config.yaml
rope_base: 43200.0
lr: 0.00978
batch_tokens: [16384, 32768]
Each number is 200 + 40 x the weight over its row's rms, rounded and kept within 0 to 999. Layers, rows and columns count from 0. The size before them is the row's rms in percent of the matrix's.

# down: layer 8 MLP down (transposed), 512x128, rms 0.0295, rows 187-239, columns 0-63
# up: layer 8 MLP up, 512x128, rms 0.124, rows 188-239, columns 0-63
down187,100,186,216,196,151,188,162,207,226,151,191,265,201,273,127,180,230,137,204,141,183,264,188,207,234,128,218,184,167,177,202,193,249,159,141,259,242,177,201,170,223,193,193,141,253,236,267,161,113,194,222,297,156,248,143,197,262,177,186,174,190,284,179,149,231
up188,112,208,225,169,233,191,266,218,162,255,202,185,234,173,101,197,192,209,194,204,211,173,223,188,257,205,231,165,242,253,239,243,139,253,192,160,155,189,216,201,135,150,216,158,160,188,176,236,184,205,242,271,219,183,280,227,224,211,274,114,176,234,159,198,207
down188,112,169,219,148,176,211,160,220,213,214,169,269,236,247,186,200,284,226,144,162,163,223,241,301,198,229,298,197,130,251,292,182,232,212,117,221,170,200,251,256,222,237,136,215,192,140,169,229,187,157,231,142,228,233,221,200,210,179,276,236,227,180,218,234,213
up189,100,210,183,171,227,183,137,222,219,252,242,100,153,235,201,244,185,190,172,245,267,139,203,200,240,173,239,114,217,238,193,162,202,147,206,240,206,225,255,173,147,201,228,229,226,212,150,164,197,181,260,202,208,202,199,174,188,175,173,173,197,261,173,155,196
down189,104,177,195,130,233,213,248,171,148,234,200,222,191,185,243,209,193,179,179,163,191,164,205,246,168,275,205,159,176,117,188,106,255,221,168,233,175,198,267,238,256,173,167,156,191,225,162,149,224,228,159,201,124,285,233,193,216,222,211,239,185,178,174,184,218
up190,098,168,146,210,125,252,239,232,192,203,187,158,179,158,193,191,241,135,184,246,243,163,149,231,246,267,192,226,166,172,194,253,220,187,107,118,241,205,165,155,176,175,234,219,191,167,190,233,270,153,156,207,182,229,176,185,151,207,225,179,175,222,155,162,204
down190,101,222,190,127,207,258,196,227,227,258,171,178,196,186,180,266,256,204,118,193,168,169,219,237,217,130,188,226,230,195,269,179,234,148,209,214,181,165,231,209,255,183,257,206,190,239,283,175,142,242,246,252,217,172,248,220,202,253,213,229,235,212,269,235,101
up191,105,211,115,191,202,145,233,158,215,256,283,233,237,149,138,214,222,248,199,219,189,227,293,210,250,222,209,187,287,260,194,245,262,246,150,255,217,250,188,207,240,215,219,219,204,184,154,128,198,254,235,230,240,193,167,179,263,138,175,212,255,191,237,206,205
down191,104,229,196,221,228,173,223,233,194,326,180,202,249,181,203,156,193,203,166,178,202,109,206,187,241,219,230,239,210,172,217,196,144,267,150,140,187,199,267,157,251,185,133,175,222,223,219,248,175,162,130,232,258,185,183,217,209,165,247,189,225,186,194,115,179
up192,108,197,246,173,220,170,182,248,186,238,150,54,250,149,215,162,265,162,207,211,185,176,155,222,205,157,230,171,199,144,163,191,209,210,210,283,154,186,232,231,204,202,148,156,212,191,186,203,159,224,245,212,198,221,189,231,223,211,172,142,219,247,124,164,162
down192,105,195,252,254,149,240,195,253,184,207,171,201,156,180,135,211,256,219,199,216,212,223,264,159,192,166,216,223,201,183,231,218,197,175,161,179,241,243,220,164,299,217,222,214,236,162,213,145,167,204,219,172,180,205,180,248,141,262,213,226,209,182,258,261,223
up193,107,196,186,123,196,168,214,192,221,189,166,215,136,211,209,184,114,177,221,212,154,247,192,201,237,191,204,251,209,230,177,207,200,100,208,230,136,221,183,180,191,257,217,155,150,153,260,201,144,170,227,154,169,258,181,226,193,181,190,246,242,229,134,227,228
down193,105,182,162,267,208,212,225,253,169,186,290,193,159,145,224,208,259,227,191,186,169,181,216,194,178,119,159,134,212,146,167,212,216,269,268,270,241,202,226,188,245,251,238,244,149,243,182,189,150,176,177,206,180,190,122,161,236,133,193,202,203,259,216,142,257
up194,104,183,222,223,163,251,247,219,282,171,275,172,286,249,101,201,199,173,159,254,203,166,258,180,164,203,219,172,208,281,179,213,143,237,162,222,217,186,161,257,207,221,183,218,208,186,269,206,265,175,241,188,245,187,140,161,271,115,169,217,191,270,91,241,169
down194,104,202,194,143,229,158,204,258,161,229,233,214,206,176,224,180,255,197,200,270,170,228,140,166,166,301,179,164,226,128,196,230,169,265,162,276,248,153,164,198,166,254,165,220,168,103,256,150,173,137,181,193,202,169,236,180,193,202,168,258,202,182,165,213,174
up195,095,227,174,177,152,132,248,162,168,183,209,257,189,147,192,209,125,193,209,279,140,132,178,271,225,227,186,201,236,219,144,251,265,220,201,254,191,170,224,143,300,208,207,196,254,202,192,150,162,213,177,225,222,226,226,235,218,235,193,248,199,200,199,252,271
down195,098,175,201,165,208,217,130,250,142,243,202,185,158,231,225,267,200,230,132,247,188,196,193,278,163,175,183,173,218,181,211,131,259,241,139,114,193,169,243,190,234,233,215,243,227,152,151,171,94,243,147,131,198,200,195,248,188,197,161,217,212,267,200,130,223
up196,088,156,247,147,215,234,194,209,291,178,181,184,164,205,217,206,168,240,262,141,233,158,180,207,202,224,198,312,177,197,147,177,114,150,208,249,156,184,225,175,195,224,184,234,250,174,199,123,148,162,188,226,154,175,193,236,175,242,263,196,196,198,214,269,173
down196,092,179,203,162,205,135,121,165,108,202,186,240,218,195,223,214,153,167,230,168,235,210,236,261,185,125,144,174,222,131,192,222,121,194,191,155,201,187,267,227,246,207,170,256,207,262,230,220,197,200,193,221,167,200,157,206,214,262,220,217,180,195,204,154,166
up197,103,129,171,198,151,175,149,228,163,194,119,252,199,210,210,207,194,206,256,218,145,271,148,180,183,229,246,215,185,224,219,189,147,196,204,173,230,166,177,205,146,165,152,209,200,205,213,280,201,145,264,236,118,205,244,144,179,198,172,234,223,182,182,206,232
down197,096,217,189,194,160,198,228,252,249,212,153,154,162,161,213,215,199,215,155,208,139,139,170,147,154,205,200,255,152,222,229,219,192,212,239,198,205,226,199,246,143,212,218,164,85,177,190,195,157,214,162,182,227,204,221,210,246,177,201,164,149,249,203,235,193
up198,101,186,205,211,144,231,208,229,166,226,206,222,248,187,145,175,220,172,158,215,163,223,210,215,227,187,205,214,126,183,83,179,158,247,188,162,215,196,231,177,203,163,173,157,215,221,242,186,262,206,182,139,231,164,289,167,242,145,152,177,235,226,220,271,165
down198,099,145,191,253,205,190,170,136,223,199,245,225,193,205,172,199,196,167,210,154,198,288,83,225,230,234,230,261,254,203,205,148,198,190,192,146,180,238,188,135,224,174,190,228,250,132,136,244,258,165,202,216,152,188,173,257,246,217,253,177,228,224,271,247,315
up199,100,183,219,199,183,238,167,197,259,201,253,243,218,208,229,229,177,139,257,177,221,214,244,192,223,191,175,195,163,213,202,183,184,224,222,153,176,149,245,215,127,194,194,134,248,171,213,106,175,205,209,270,245,205,178,167,268,258,232,302,96,212,168,192,180
down199,101,214,189,208,289,138,220,202,148,196,136,176,220,149,107,188,254,208,250,232,193,192,182,268,138,239,253,247,217,188,225,206,194,208,220,202,200,188,136,272,186,209,248,187,242,305,126,151,188,249,271,272,192,195,245,183,157,228,126,124,326,187,253,220,252
up200,101,172,175,169,137,170,170,251,199,154,204,169,160,187,165,171,227,163,223,206,141,245,230,255,189,265,234,202,120,184,246,199,139,273,180,199,163,165,199,240,113,186,203,222,199,202,165,139,202,118,200,197,206,195,247,157,224,184,241,209,218,238,202,222,261
down200,101,197,150,159,214,134,244,137,150,183,223,277,215,309,165,287,236,142,230,130,243,164,330,206,181,204,193,180,180,118,185,179,234,219,203,213,162,215,169,129,218,170,261,240,222,204,172,206,187,190,183,202,186,214,308,202,241,158,238,243,209,172,183,180,153
up201,098,226,141,250,119,231,236,136,228,338,245,203,202,254,215,189,152,237,218,233,142,96,164,206,167,195,225,165,153,264,279,179,210,226,224,206,198,148,205,185,213,199,84,181,217,154,193,197,231,230,228,207,226,223,254,169,224,219,178,150,191,197,176,121,180
down201,090,210,215,284,153,188,233,172,136,290,324,188,204,181,152,203,218,274,150,238,219,217,238,234,156,200,182,197,206,169,189,240,211,257,158,117,199,161,142,198,191,147,166,242,190,206,177,242,168,218,307,187,194,201,180,190,181,190,153,214,194,177,248,99,210
up202,101,144,192,240,211,280,213,176,207,165,263,176,155,225,209,209,173,185,194,218,258,111,199,235,216,103,195,135,256,211,242,232,226,156,237,223,177,184,151,220,226,164,220,254,189,182,259,193,163,269,178,210,236,154,172,286,137,193,213,174,199,153,182,259,180
down202,102,188,189,242,217,214,118,266,198,134,166,186,189,172,163,175,233,195,178,265,166,187,238,217,241,262,256,198,231,226,223,176,175,100,217,222,175,186,235,164,242,183,203,126,136,215,163,265,301,179,211,193,126,172,169,182,266,218,228,210,193,177,163,189,185
up203,090,244,218,157,227,270,224,217,283,293,215,216,221,198,202,215,153,157,193,173,162,178,185,153,189,245,194,196,219,194,254,248,174,184,298,275,236,242,226,204,170,215,245,167,191,286,191,151,177,195,223,181,142,202,323,122,142,226,196,211,211,217,195,205,197
down203,094,157,224,178,164,150,194,206,120,192,214,230,132,169,231,219,219,258,218,206,171,205,208,238,242,200,148,165,267,204,197,153,235,218,213,242,194,197,124,219,221,225,185,262,164,153,163,224,187,243,173,191,169,114,217,268,198,240,202,145,213,335,198,242,168
up204,095,122,238,225,221,201,227,219,262,193,238,257,165,241,255,181,197,188,212,118,166,206,186,165,238,157,232,193,241,137,254,247,257,200,249,186,224,216,158,199,146,253,141,160,208,173,232,203,241,258,155,204,108,253,148,116,194,223,224,209,208,236,219,229,202
down204,101,260,210,222,213,274,153,176,148,191,150,192,132,189,281,173,217,198,182,178,244,226,144,150,202,264,155,143,199,242,160,145,178,195,93,194,254,252,151,134,205,193,212,210,139,161,208,206,173,188,194,217,203,198,195,232,219,219,192,257,215,187,152,171,144
up205,103,289,187,215,189,201,159,229,171,158,217,165,118,154,152,203,202,198,262,219,207,235,169,223,162,224,181,225,229,266,239,283,96,173,169,226,277,178,269,187,193,189,128,256,191,232,170,184,224,216,220,183,153,150,199,242,200,199,193,186,196,261,154,196,174
down205,103,221,120,212,183,140,214,225,108,175,278,216,167,201,176,195,223,183,175,258,218,176,214,182,97,204,230,134,176,191,260,225,166,137,171,202,133,181,164,249,174,194,203,271,168,214,167,262,262,224,157,179,248,190,232,228,177,200,213,217,243,233,203,147,137
up206,104,170,210,283,188,216,197,145,263,266,288,282,186,161,236,243,87,287,192,174,212,255,263,185,189,245,196,200,192,250,211,225,175,217,242,164,200,141,234,172,184,150,150,221,193,201,163,261,163,221,180,163,230,187,233,238,142,183,241,215,192,304,197,256,147
down206,101,175,228,198,232,259,215,160,193,218,122,226,235,240,207,106,273,252,190,237,210,204,239,202,160,216,180,152,189,211,178,174,223,222,158,124,238,166,167,147,256,187,222,167,225,168,254,210,195,158,197,208,213,213,157,225,173,191,189,121,150,173,129,267,215
up207,099,190,172,210,207,205,212,228,238,268,211,186,228,263,238,181,180,151,318,195,227,295,148,310,249,186,183,191,254,246,155,157,261,218,186,192,190,228,258,164,237,160,155,177,199,223,143,188,287,191,200,252,189,145,186,209,143,138,173,227,231,208,187,212,170
down207,100,206,153,253,177,225,283,175,195,216,273,202,221,173,205,144,221,254,195,134,156,130,179,231,199,139,229,253,176,205,185,212,133,252,177,298,144,185,165,194,145,240,188,258,268,238,203,256,141,240,144,182,169,168,174,172,165,185,219,162,209,156,156,221,155
up208,081,186,261,181,231,217,172,195,136,198,255,225,201,185,187,169,190,173,203,265,166,143,257,276,243,212,213,214,260,149,182,183,299,221,221,204,279,225,261,208,246,156,176,232,197,176,231,283,190,174,196,251,213,152,192,145,178,169,153,143,200,223,285,203,162
down208,089,197,241,216,178,292,211,172,171,212,206,194,195,174,175,177,168,313,255,161,287,246,214,217,330,243,207,199,195,228,206,194,200,153,186,183,158,202,127,110,196,147,209,197,171,198,211,146,204,216,219,248,223,251,190,210,201,214,181,240,157,244,195,150,130
up209,095,175,224,270,216,223,168,198,209,187,201,210,224,212,247,149,186,212,241,203,283,266,189,223,189,214,233,176,179,245,181,235,217,220,263,203,185,265,287,155,186,145,244,213,241,206,247,168,221,212,234,293,151,193,244,194,233,195,192,193,245,196,202,176,158
down209,091,244,104,216,204,164,250,189,108,194,156,230,199,243,209,243,264,215,185,186,122,141,233,163,204,275,144,223,247,150,206,235,172,240,208,196,209,208,108,232,156,234,186,262,180,173,202,232,215,178,169,252,155,184,182,244,195,182,151,221,147,218,135,177,246
up210,100,128,225,245,143,193,305,119,202,200,196,188,150,219,168,244,204,225,194,271,162,202,196,215,173,120,182,198,143,127,197,243,186,208,177,296,124,262,163,225,180,226,141,227,290,236,224,184,138,170,200,264,272,163,188,219,265,224,145,177,204,200,286,186,203
down210,099,280,280,229,238,229,192,192,233,163,160,150,234,228,124,238,264,200,154,115,184,223,209,267,180,203,184,189,234,251,212,215,195,163,187,201,193,157,197,205,148,167,186,186,187,203,199,155,182,219,252,223,207,176,218,291,150,142,213,254,208,240,234,157,187
up211,093,183,199,218,197,233,257,148,186,226,181,142,235,168,206,215,203,182,262,247,189,176,181,173,185,212,119,199,156,246,182,193,172,189,220,209,208,196,136,210,135,145,162,158,137,212,218,197,287,198,249,246,185,188,243,209,231,201,292,185,247,197,216,135,218
down211,095,214,139,99,167,143,178,211,188,189,181,259,233,256,204,221,257,147,177,160,175,167,191,225,73,168,264,247,270,172,193,192,204,186,200,287,131,189,193,171,233,221,219,163,183,181,161,185,190,160,182,124,194,226,191,196,171,172,213,259,187,178,218,269,229
up212,097,109,145,281,259,135,199,283,224,245,223,186,192,243,224,150,234,231,153,228,184,182,209,205,185,252,206,205,160,122,178,194,281,262,245,202,140,220,120,162,237,179,171,209,232,225,202,224,149,195,232,239,243,225,111,194,238,208,260,196,224,196,259,160,265
down212,096,215,276,225,214,227,207,139,249,205,176,230,276,256,243,167,224,232,282,157,233,234,108,214,109,200,244,182,184,180,209,244,194,155,206,143,246,165,231,158,236,249,193,186,226,103,226,176,184,204,203,235,167,197,290,142,229,212,220,170,255,197,197,189,153
up213,089,131,229,229,144,187,192,177,239,224,220,257,160,197,210,287,257,195,203,216,163,171,188,165,129,215,207,195,226,191,205,206,229,195,197,178,269,167,236,216,245,216,205,212,88,143,150,228,184,260,192,232,146,187,95,165,249,192,250,132,227,226,204,197,133
down213,090,207,185,176,214,295,141,239,219,185,237,236,226,220,189,236,202,166,166,254,199,202,101,218,230,170,253,264,217,147,73,222,175,162,219,219,207,214,238,207,146,166,229,184,212,221,164,123,142,215,254,170,254,138,223,158,158,179,217,204,239,182,238,194,206
up214,100,162,192,228,187,248,200,285,220,170,198,210,154,205,199,181,176,108,234,163,254,260,186,274,228,261,192,248,201,186,196,218,182,221,194,239,183,182,179,193,228,187,196,142,169,159,203,272,199,168,148,174,251,199,297,159,251,213,142,229,230,153,171,237,216
down214,100,226,182,197,238,224,147,188,193,215,146,187,200,279,184,181,232,153,122,262,156,224,223,191,186,177,186,177,235,230,194,132,169,227,275,125,141,259,245,190,214,210,196,230,166,187,226,220,133,262,138,127,149,122,179,222,180,202,232,236,211,244,197,215,249
up215,093,213,202,117,268,191,253,241,257,233,166,206,156,195,225,231,172,129,236,188,218,182,189,233,185,212,236,222,206,213,224,195,209,186,169,237,159,181,131,208,283,224,246,213,298,169,253,245,202,213,192,229,205,139,204,139,159,178,228,189,226,193,222,163,206
down215,092,234,177,258,188,213,164,250,261,169,142,208,203,285,177,175,234,240,155,229,170,219,198,191,302,186,205,169,214,212,201,179,201,189,223,183,311,188,158,197,166,173,193,211,150,216,206,225,227,225,163,128,230,202,171,185,246,170,190,198,161,222,130,241,172
up216,089,186,191,189,186,223,242,286,295,278,315,150,165,167,246,209,251,123,266,161,206,199,182,208,207,252,128,172,221,168,187,205,154,195,191,162,189,222,180,181,185,236,211,180,260,232,160,196,222,182,170,220,252,172,266,117,183,138,166,229,243,190,172,168,226
down216,095,249,186,222,199,177,140,263,185,203,148,206,209,224,199,235,137,237,260,181,156,259,114,222,304,239,222,190,258,198,195,134,201,231,201,171,282,215,192,178,204,238,219,274,178,167,212,172,215,217,211,253,178,174,166,136,216,216,198,265,179,198,217,287,222
up217,117,155,211,221,151,182,220,217,216,198,168,207,247,266,178,280,152,175,202,175,158,204,162,186,189,256,210,212,193,145,115,204,137,183,233,227,225,229,183,190,168,202,202,174,213,141,197,278,210,146,200,173,205,163,222,235,163,108,97,188,207,246,161,209,143
down217,113,203,179,243,184,205,211,147,157,170,209,215,168,160,184,274,170,221,212,153,206,186,223,176,201,145,294,139,263,212,249,222,234,186,145,207,223,257,161,186,223,139,261,206,161,165,212,204,213,238,224,159,166,169,184,195,173,202,258,177,174,215,227,188,263
up218,099,231,132,162,129,208,81,208,192,224,280,103,177,205,273,194,274,242,236,199,183,169,172,222,194,227,174,148,207,186,218,225,207,296,150,272,217,171,195,219,204,162,222,230,172,126,171,254,201,210,231,198,204,177,160,192,202,233,161,347,159,262,156,205,157
down218,099,208,188,170,202,159,116,235,149,166,231,71,126,186,196,185,206,241,193,236,192,212,260,239,177,216,193,129,170,167,177,207,193,344,236,208,243,190,139,204,203,236,265,235,149,223,194,183,191,210,171,204,227,242,244,211,175,236,161,168,215,220,174,274,151
up219,108,178,202,213,307,173,169,142,145,202,226,174,154,216,217,173,216,185,272,142,173,224,219,254,166,198,227,90,171,206,295,219,217,255,217,192,228,185,209,171,202,222,208,231,143,269,154,211,206,142,226,183,238,208,230,189,184,148,226,115,229,235,131,236,251
down219,103,231,188,218,273,297,190,230,170,243,171,176,126,258,200,230,150,186,135,171,187,190,235,200,211,261,162,246,211,155,240,166,189,224,259,197,199,152,223,211,196,208,242,215,191,224,205,168,235,260,290,123,180,171,168,131,231,215,205,208,209,148,189,185,154
up220,099,222,193,164,240,243,209,164,265,114,254,145,163,140,226,226,182,243,226,300,213,170,232,184,182,212,180,142,168,230,214,198,208,256,216,225,193,211,229,225,228,195,104,163,142,229,192,215,142,150,202,168,246,197,293,204,207,166,224,223,304,215,125,151,219
down220,099,234,235,219,274,226,205,125,164,191,156,205,225,207,191,173,221,236,191,190,164,188,262,219,292,243,136,177,197,209,207,211,159,218,167,244,237,225,191,157,200,194,149,188,162,136,205,144,224,201,82,222,146,225,201,212,124,167,196,237,242,194,173,157,222
up221,103,158,204,178,187,229,223,191,239,199,196,195,263,253,282,162,136,202,143,219,168,162,232,234,217,118,192,256,198,187,210,129,207,252,135,185,185,246,223,185,228,266,196,172,197,220,165,205,177,132,197,230,120,144,206,202,178,171,183,171,158,214,247,139,192
down221,101,174,179,127,142,158,90,197,181,215,173,279,121,258,161,168,207,193,223,199,187,224,154,210,209,157,223,173,202,265,251,250,224,208,141,203,176,203,179,246,191,171,139,198,207,126,270,182,145,202,162,174,203,240,249,156,148,249,141,159,229,258,235,249,227
up222,099,211,234,182,218,120,172,238,212,195,246,157,177,177,266,201,173,185,209,208,208,219,183,129,149,226,143,254,264,217,117,171,222,209,182,226,111,189,216,169,138,162,162,294,204,205,215,245,139,183,155,258,179,166,169,240,203,163,250,182,181,210,202,262,175
down222,099,198,163,232,136,244,230,197,190,208,221,195,158,158,113,142,244,254,227,111,226,249,192,247,246,142,172,209,153,206,224,178,214,264,196,96,142,157,208,182,240,220,202,98,142,190,192,189,130,208,166,230,241,240,172,199,227,225,240,175,189,243,201,182,242
up223,100,194,258,137,185,163,168,181,285,200,165,212,83,214,235,203,283,168,230,212,147,181,143,266,229,196,150,206,193,160,250,203,170,204,213,188,179,221,147,128,182,222,227,173,216,250,180,209,188,262,180,199,173,217,216,213,225,157,214,168,268,232,116,184,266
down223,103,287,219,142,210,260,218,190,119,196,212,220,215,161,157,177,158,187,209,160,170,257,234,160,239,140,240,266,273,255,189,249,237,184,145,254,223,215,218,234,152,163,189,273,225,191,178,173,228,129,244,192,242,177,260,238,189,210,231,226,194,276,279,208,167
up224,093,179,123,187,189,254,193,223,163,267,169,175,243,174,210,191,283,151,196,247,207,196,176,221,220,221,208,211,189,161,210,258,224,276,260,166,212,164,164,258,221,186,142,193,230,172,152,177,197,243,296,181,191,213,213,139,180,192,138,209,214,190,253,196,175
down224,096,178,154,279,228,213,161,225,218,172,279,208,248,207,237,184,255,248,250,180,228,214,115,164,143,246,203,181,167,213,216,211,200,181,164,145,152,183,158,129,194,251,85,221,173,193,225,230,219,286,186,219,167,174,172,296,264,227,177,164,143,264,199,153,194
up225,095,238,224,184,224,202,214,241,214,92,224,222,139,229,193,210,223,222,165,166,185,174,231,246,198,228,243,270,221,255,204,266,184,289,205,189,242,225,190,239,229,149,226,197,202,151,163,256,213,243,225,139,248,164,173,209,213,242,278,208,162,262,250,218,232
down225,098,236,179,166,234,293,132,187,193,156,210,197,185,162,139,170,186,228,184,170,177,171,183,204,208,149,241,214,197,237,122,216,259,192,155,195,209,247,275,222,158,128,241,149,183,120,170,214,173,147,234,235,183,173,201,207,280,219,314,155,218,216,193,167,213
up226,103,155,203,219,197,184,172,184,188,276,250,207,97,156,205,164,247,269,124,200,181,135,150,221,189,177,207,243,128,247,256,192,205,203,188,201,160,239,216,230,257,162,165,138,167,270,115,232,233,137,171,221,222,205,224,181,236,161,251,235,194,236,176,136,165
down226,104,200,289,166,193,147,150,192,214,191,264,240,256,226,275,171,206,124,203,201,205,179,239,209,265,219,228,253,197,265,223,209,148,174,220,194,209,233,179,218,217,170,234,199,239,172,252,221,164,227,249,251,237,212,288,220,242,205,190,284,165,114,246,214,205
up227,104,201,172,131,259,231,208,197,216,143,241,144,289,242,161,171,242,152,186,217,214,111,266,280,200,233,187,193,160,185,206,206,210,238,201,225,178,211,149,166,189,211,124,295,206,191,228,237,171,221,142,184,130,178,223,204,204,203,245,204,236,224,225,133,182
down227,103,191,162,206,218,174,172,213,158,224,205,197,184,184,164,155,243,269,218,140,285,193,218,204,174,232,278,232,223,202,154,144,193,188,279,212,205,203,226,180,151,210,235,190,217,227,173,131,190,176,206,150,250,188,209,226,216,178,332,167,175,144,161,188,194
up228,096,299,229,166,285,215,233,203,163,202,212,226,200,216,196,243,243,186,173,221,135,185,187,180,178,153,243,201,229,178,167,188,190,231,188,146,200,221,182,198,216,235,180,197,202,192,184,145,129,215,179,188,282,142,182,162,197,194,278,153,207,199,153,165,172
down228,095,184,155,180,118,174,222,177,211,171,136,142,188,99,185,185,186,224,194,132,161,212,224,222,257,246,173,126,239,155,225,162,165,270,211,134,173,187,188,187,198,193,188,309,217,212,197,239,210,215,299,275,178,191,238,171,196,211,206,322,260,182,233,246,171
up229,093,202,230,191,153,258,234,201,238,185,182,130,135,173,200,188,196,181,223,179,134,171,193,234,142,154,163,208,162,205,155,228,184,211,205,252,193,128,283,185,134,164,211,205,197,178,230,196,102,158,251,214,229,149,222,145,155,229,206,203,175,225,189,217,152
down229,094,125,163,241,220,165,212,183,266,227,170,178,220,346,252,197,216,200,189,251,265,190,168,215,125,111,137,147,207,156,188,214,260,222,167,186,141,230,137,158,161,247,230,218,188,176,145,222,238,235,263,222,161,219,219,206,164,255,211,156,183,169,134,221,176
up230,095,241,249,163,241,182,229,209,209,182,196,245,237,215,203,161,191,197,180,199,170,233,153,146,208,222,192,156,230,156,227,213,175,144,179,211,179,222,148,222,232,176,271,320,275,193,214,251,224,146,216,163,168,110,255,186,255,151,164,253,162,169,145,241,241
down230,098,179,216,203,161,150,209,190,189,211,197,204,140,178,225,232,224,184,85,224,184,138,189,126,182,146,223,222,189,205,226,216,182,201,236,151,66,180,190,252,134,159,136,207,202,181,203,167,154,209,177,222,192,170,211,172,161,201,173,188,236,264,236,197,210
up231,107,140,217,202,225,195,268,149,210,176,155,185,210,250,213,125,176,156,235,185,184,171,207,216,150,143,159,200,161,290,167,208,199,230,203,200,230,151,206,237,216,242,203,205,251,227,216,192,164,227,193,155,214,218,137,215,216,161,169,189,217,193,168,194,211
down231,106,189,212,197,162,108,231,206,148,163,297,190,212,202,178,181,297,292,286,208,201,251,205,194,211,184,173,275,159,199,180,208,183,180,234,140,233,213,190,202,220,164,214,187,176,191,197,190,164,233,203,149,163,167,184,138,187,229,158,159,191,218,226,151,210
up232,099,209,156,247,190,231,260,209,262,173,165,235,243,275,215,260,185,264,200,166,141,229,164,251,187,249,194,183,146,230,218,229,235,186,205,223,196,295,266,147,234,178,178,189,163,262,182,243,249,220,243,243,199,227,188,223,138,235,203,199,215,183,235,161,214
down232,093,266,232,233,187,264,168,106,220,219,218,149,224,196,126,202,167,223,222,134,194,179,186,172,157,172,169,198,266,157,252,248,236,114,196,206,163,184,160,176,207,208,246,211,204,196,171,140,191,242,164,181,300,199,86,170,238,185,159,216,209,193,177,176,295
up233,098,198,174,160,153,143,187,196,190,179,262,215,228,169,202,227,248,224,239,251,287,194,229,251,249,110,204,151,173,213,179,187,217,218,157,210,243,212,183,217,212,259,154,189,226,256,258,178,221,223,244,201,227,212,248,123,270,233,188,198,176,173,149,137,199
down233,083,218,234,230,269,176,190,154,177,184,183,151,163,161,208,166,182,168,209,215,165,197,129,227,241,250,221,188,196,204,197,191,162,154,277,185,280,184,101,194,182,189,225,135,193,162,234,265,215,176,188,219,202,224,201,199,228,178,132,180,132,191,205,272,216
up234,090,185,196,150,198,221,242,231,197,161,197,172,167,222,222,210,187,192,164,264,306,153,137,149,254,180,148,273,152,215,203,271,194,173,256,189,193,202,245,195,202,190,202,210,291,119,157,189,221,227,137,224,157,206,277,224,207,169,207,173,156,269,221,246,186
down234,092,230,203,223,193,276,214,221,227,206,237,78,184,177,196,254,247,222,225,200,166,228,213,241,228,125,169,220,163,181,185,223,194,177,264,195,109,177,245,172,151,192,286,177,234,265,287,202,198,241,193,167,147,200,248,161,192,152,203,210,185,232,226,133,179
up235,097,200,150,105,186,147,150,250,183,185,174,158,185,150,208,200,220,206,235,204,256,170,213,170,207,274,199,180,105,198,217,293,175,209,239,212,194,207,201,275,225,187,114,175,191,225,139,168,223,160,194,154,215,231,287,183,214,242,205,268,187,267,177,256,168
down235,095,201,158,179,245,208,228,171,210,256,116,223,193,188,214,163,173,223,159,174,215,138,225,223,189,250,252,180,172,152,219,189,145,139,180,230,184,258,127,183,225,178,239,188,263,196,181,220,185,279,208,179,144,129,210,200,162,105,186,188,137,208,151,153,270
up236,095,210,169,245,186,233,251,218,225,267,212,199,223,119,116,266,189,148,223,318,167,198,107,169,212,215,203,247,250,232,199,249,79,215,248,191,187,250,176,147,213,232,224,213,194,158,129,175,181,261,191,226,131,160,152,222,199,133,139,216,258,174,224,258,231
down236,096,235,229,166,201,257,188,170,161,267,188,278,185,157,161,260,204,246,152,240,289,189,203,231,217,244,193,190,258,273,176,163,208,212,214,321,229,186,184,173,231,209,190,230,201,184,211,273,152,228,174,185,168,227,164,188,201,229,218,189,274,212,151,211,208
up237,101,135,168,231,207,220,231,186,213,203,202,191,183,75,153,208,195,206,255,300,243,210,163,167,185,205,144,178,235,204,211,239,255,188,169,200,224,228,201,132,192,202,230,135,251,137,169,164,129,214,172,240,208,192,218,158,176,144,195,196,263,219,229,170,155
down237,092,245,193,226,226,197,186,282,176,195,193,217,148,158,184,187,171,262,162,172,234,188,163,261,172,125,192,237,131,175,176,169,221,120,183,200,213,208,208,144,246,205,211,239,204,238,180,274,231,246,125,129,128,212,185,197,146,156,240,130,209,149,223,191,229
up238,084,230,206,225,115,202,231,209,184,256,167,95,190,216,238,195,149,174,153,191,155,201,240,163,206,244,235,198,202,196,257,208,147,196,198,234,154,262,204,264,287,207,219,232,169,238,237,220,203,244,262,208,267,201,213,162,202,156,221,254,176,239,257,189,191
down238,092,232,186,206,226,174,174,250,142,188,210,241,209,159,207,174,269,222,256,250,196,248,214,156,187,265,285,302,193,173,233,194,173,221,187,184,223,241,113,137,189,199,201,243,168,202,186,193,201,190,213,171,164,232,262,133,153,208,154,185,230,178,208,240,286
up239,101,257,263,210,201,169,230,158,173,240,178,191,178,252,249,242,253,192,235,158,107,216,207,199,208,232,139,145,192,205,212,185,228,180,181,229,184,255,175,108,240,200,216,268,166,184,205,177,286,173,158,218,196,164,190,241,203,202,196,192,186,192,208,198,185
down239,100,255,174,252,212,191,152,262,218,178,205,214,164,165,237,165,173,281,148,236,197,155,196,244,198,172,235,196,159,193,209,140,226,141,270,235,207,200,206,174,182,180,170,174,219,180,160,194,148,254,252,291,202,249,185,225,118,159,180,208,221,217,136,234,187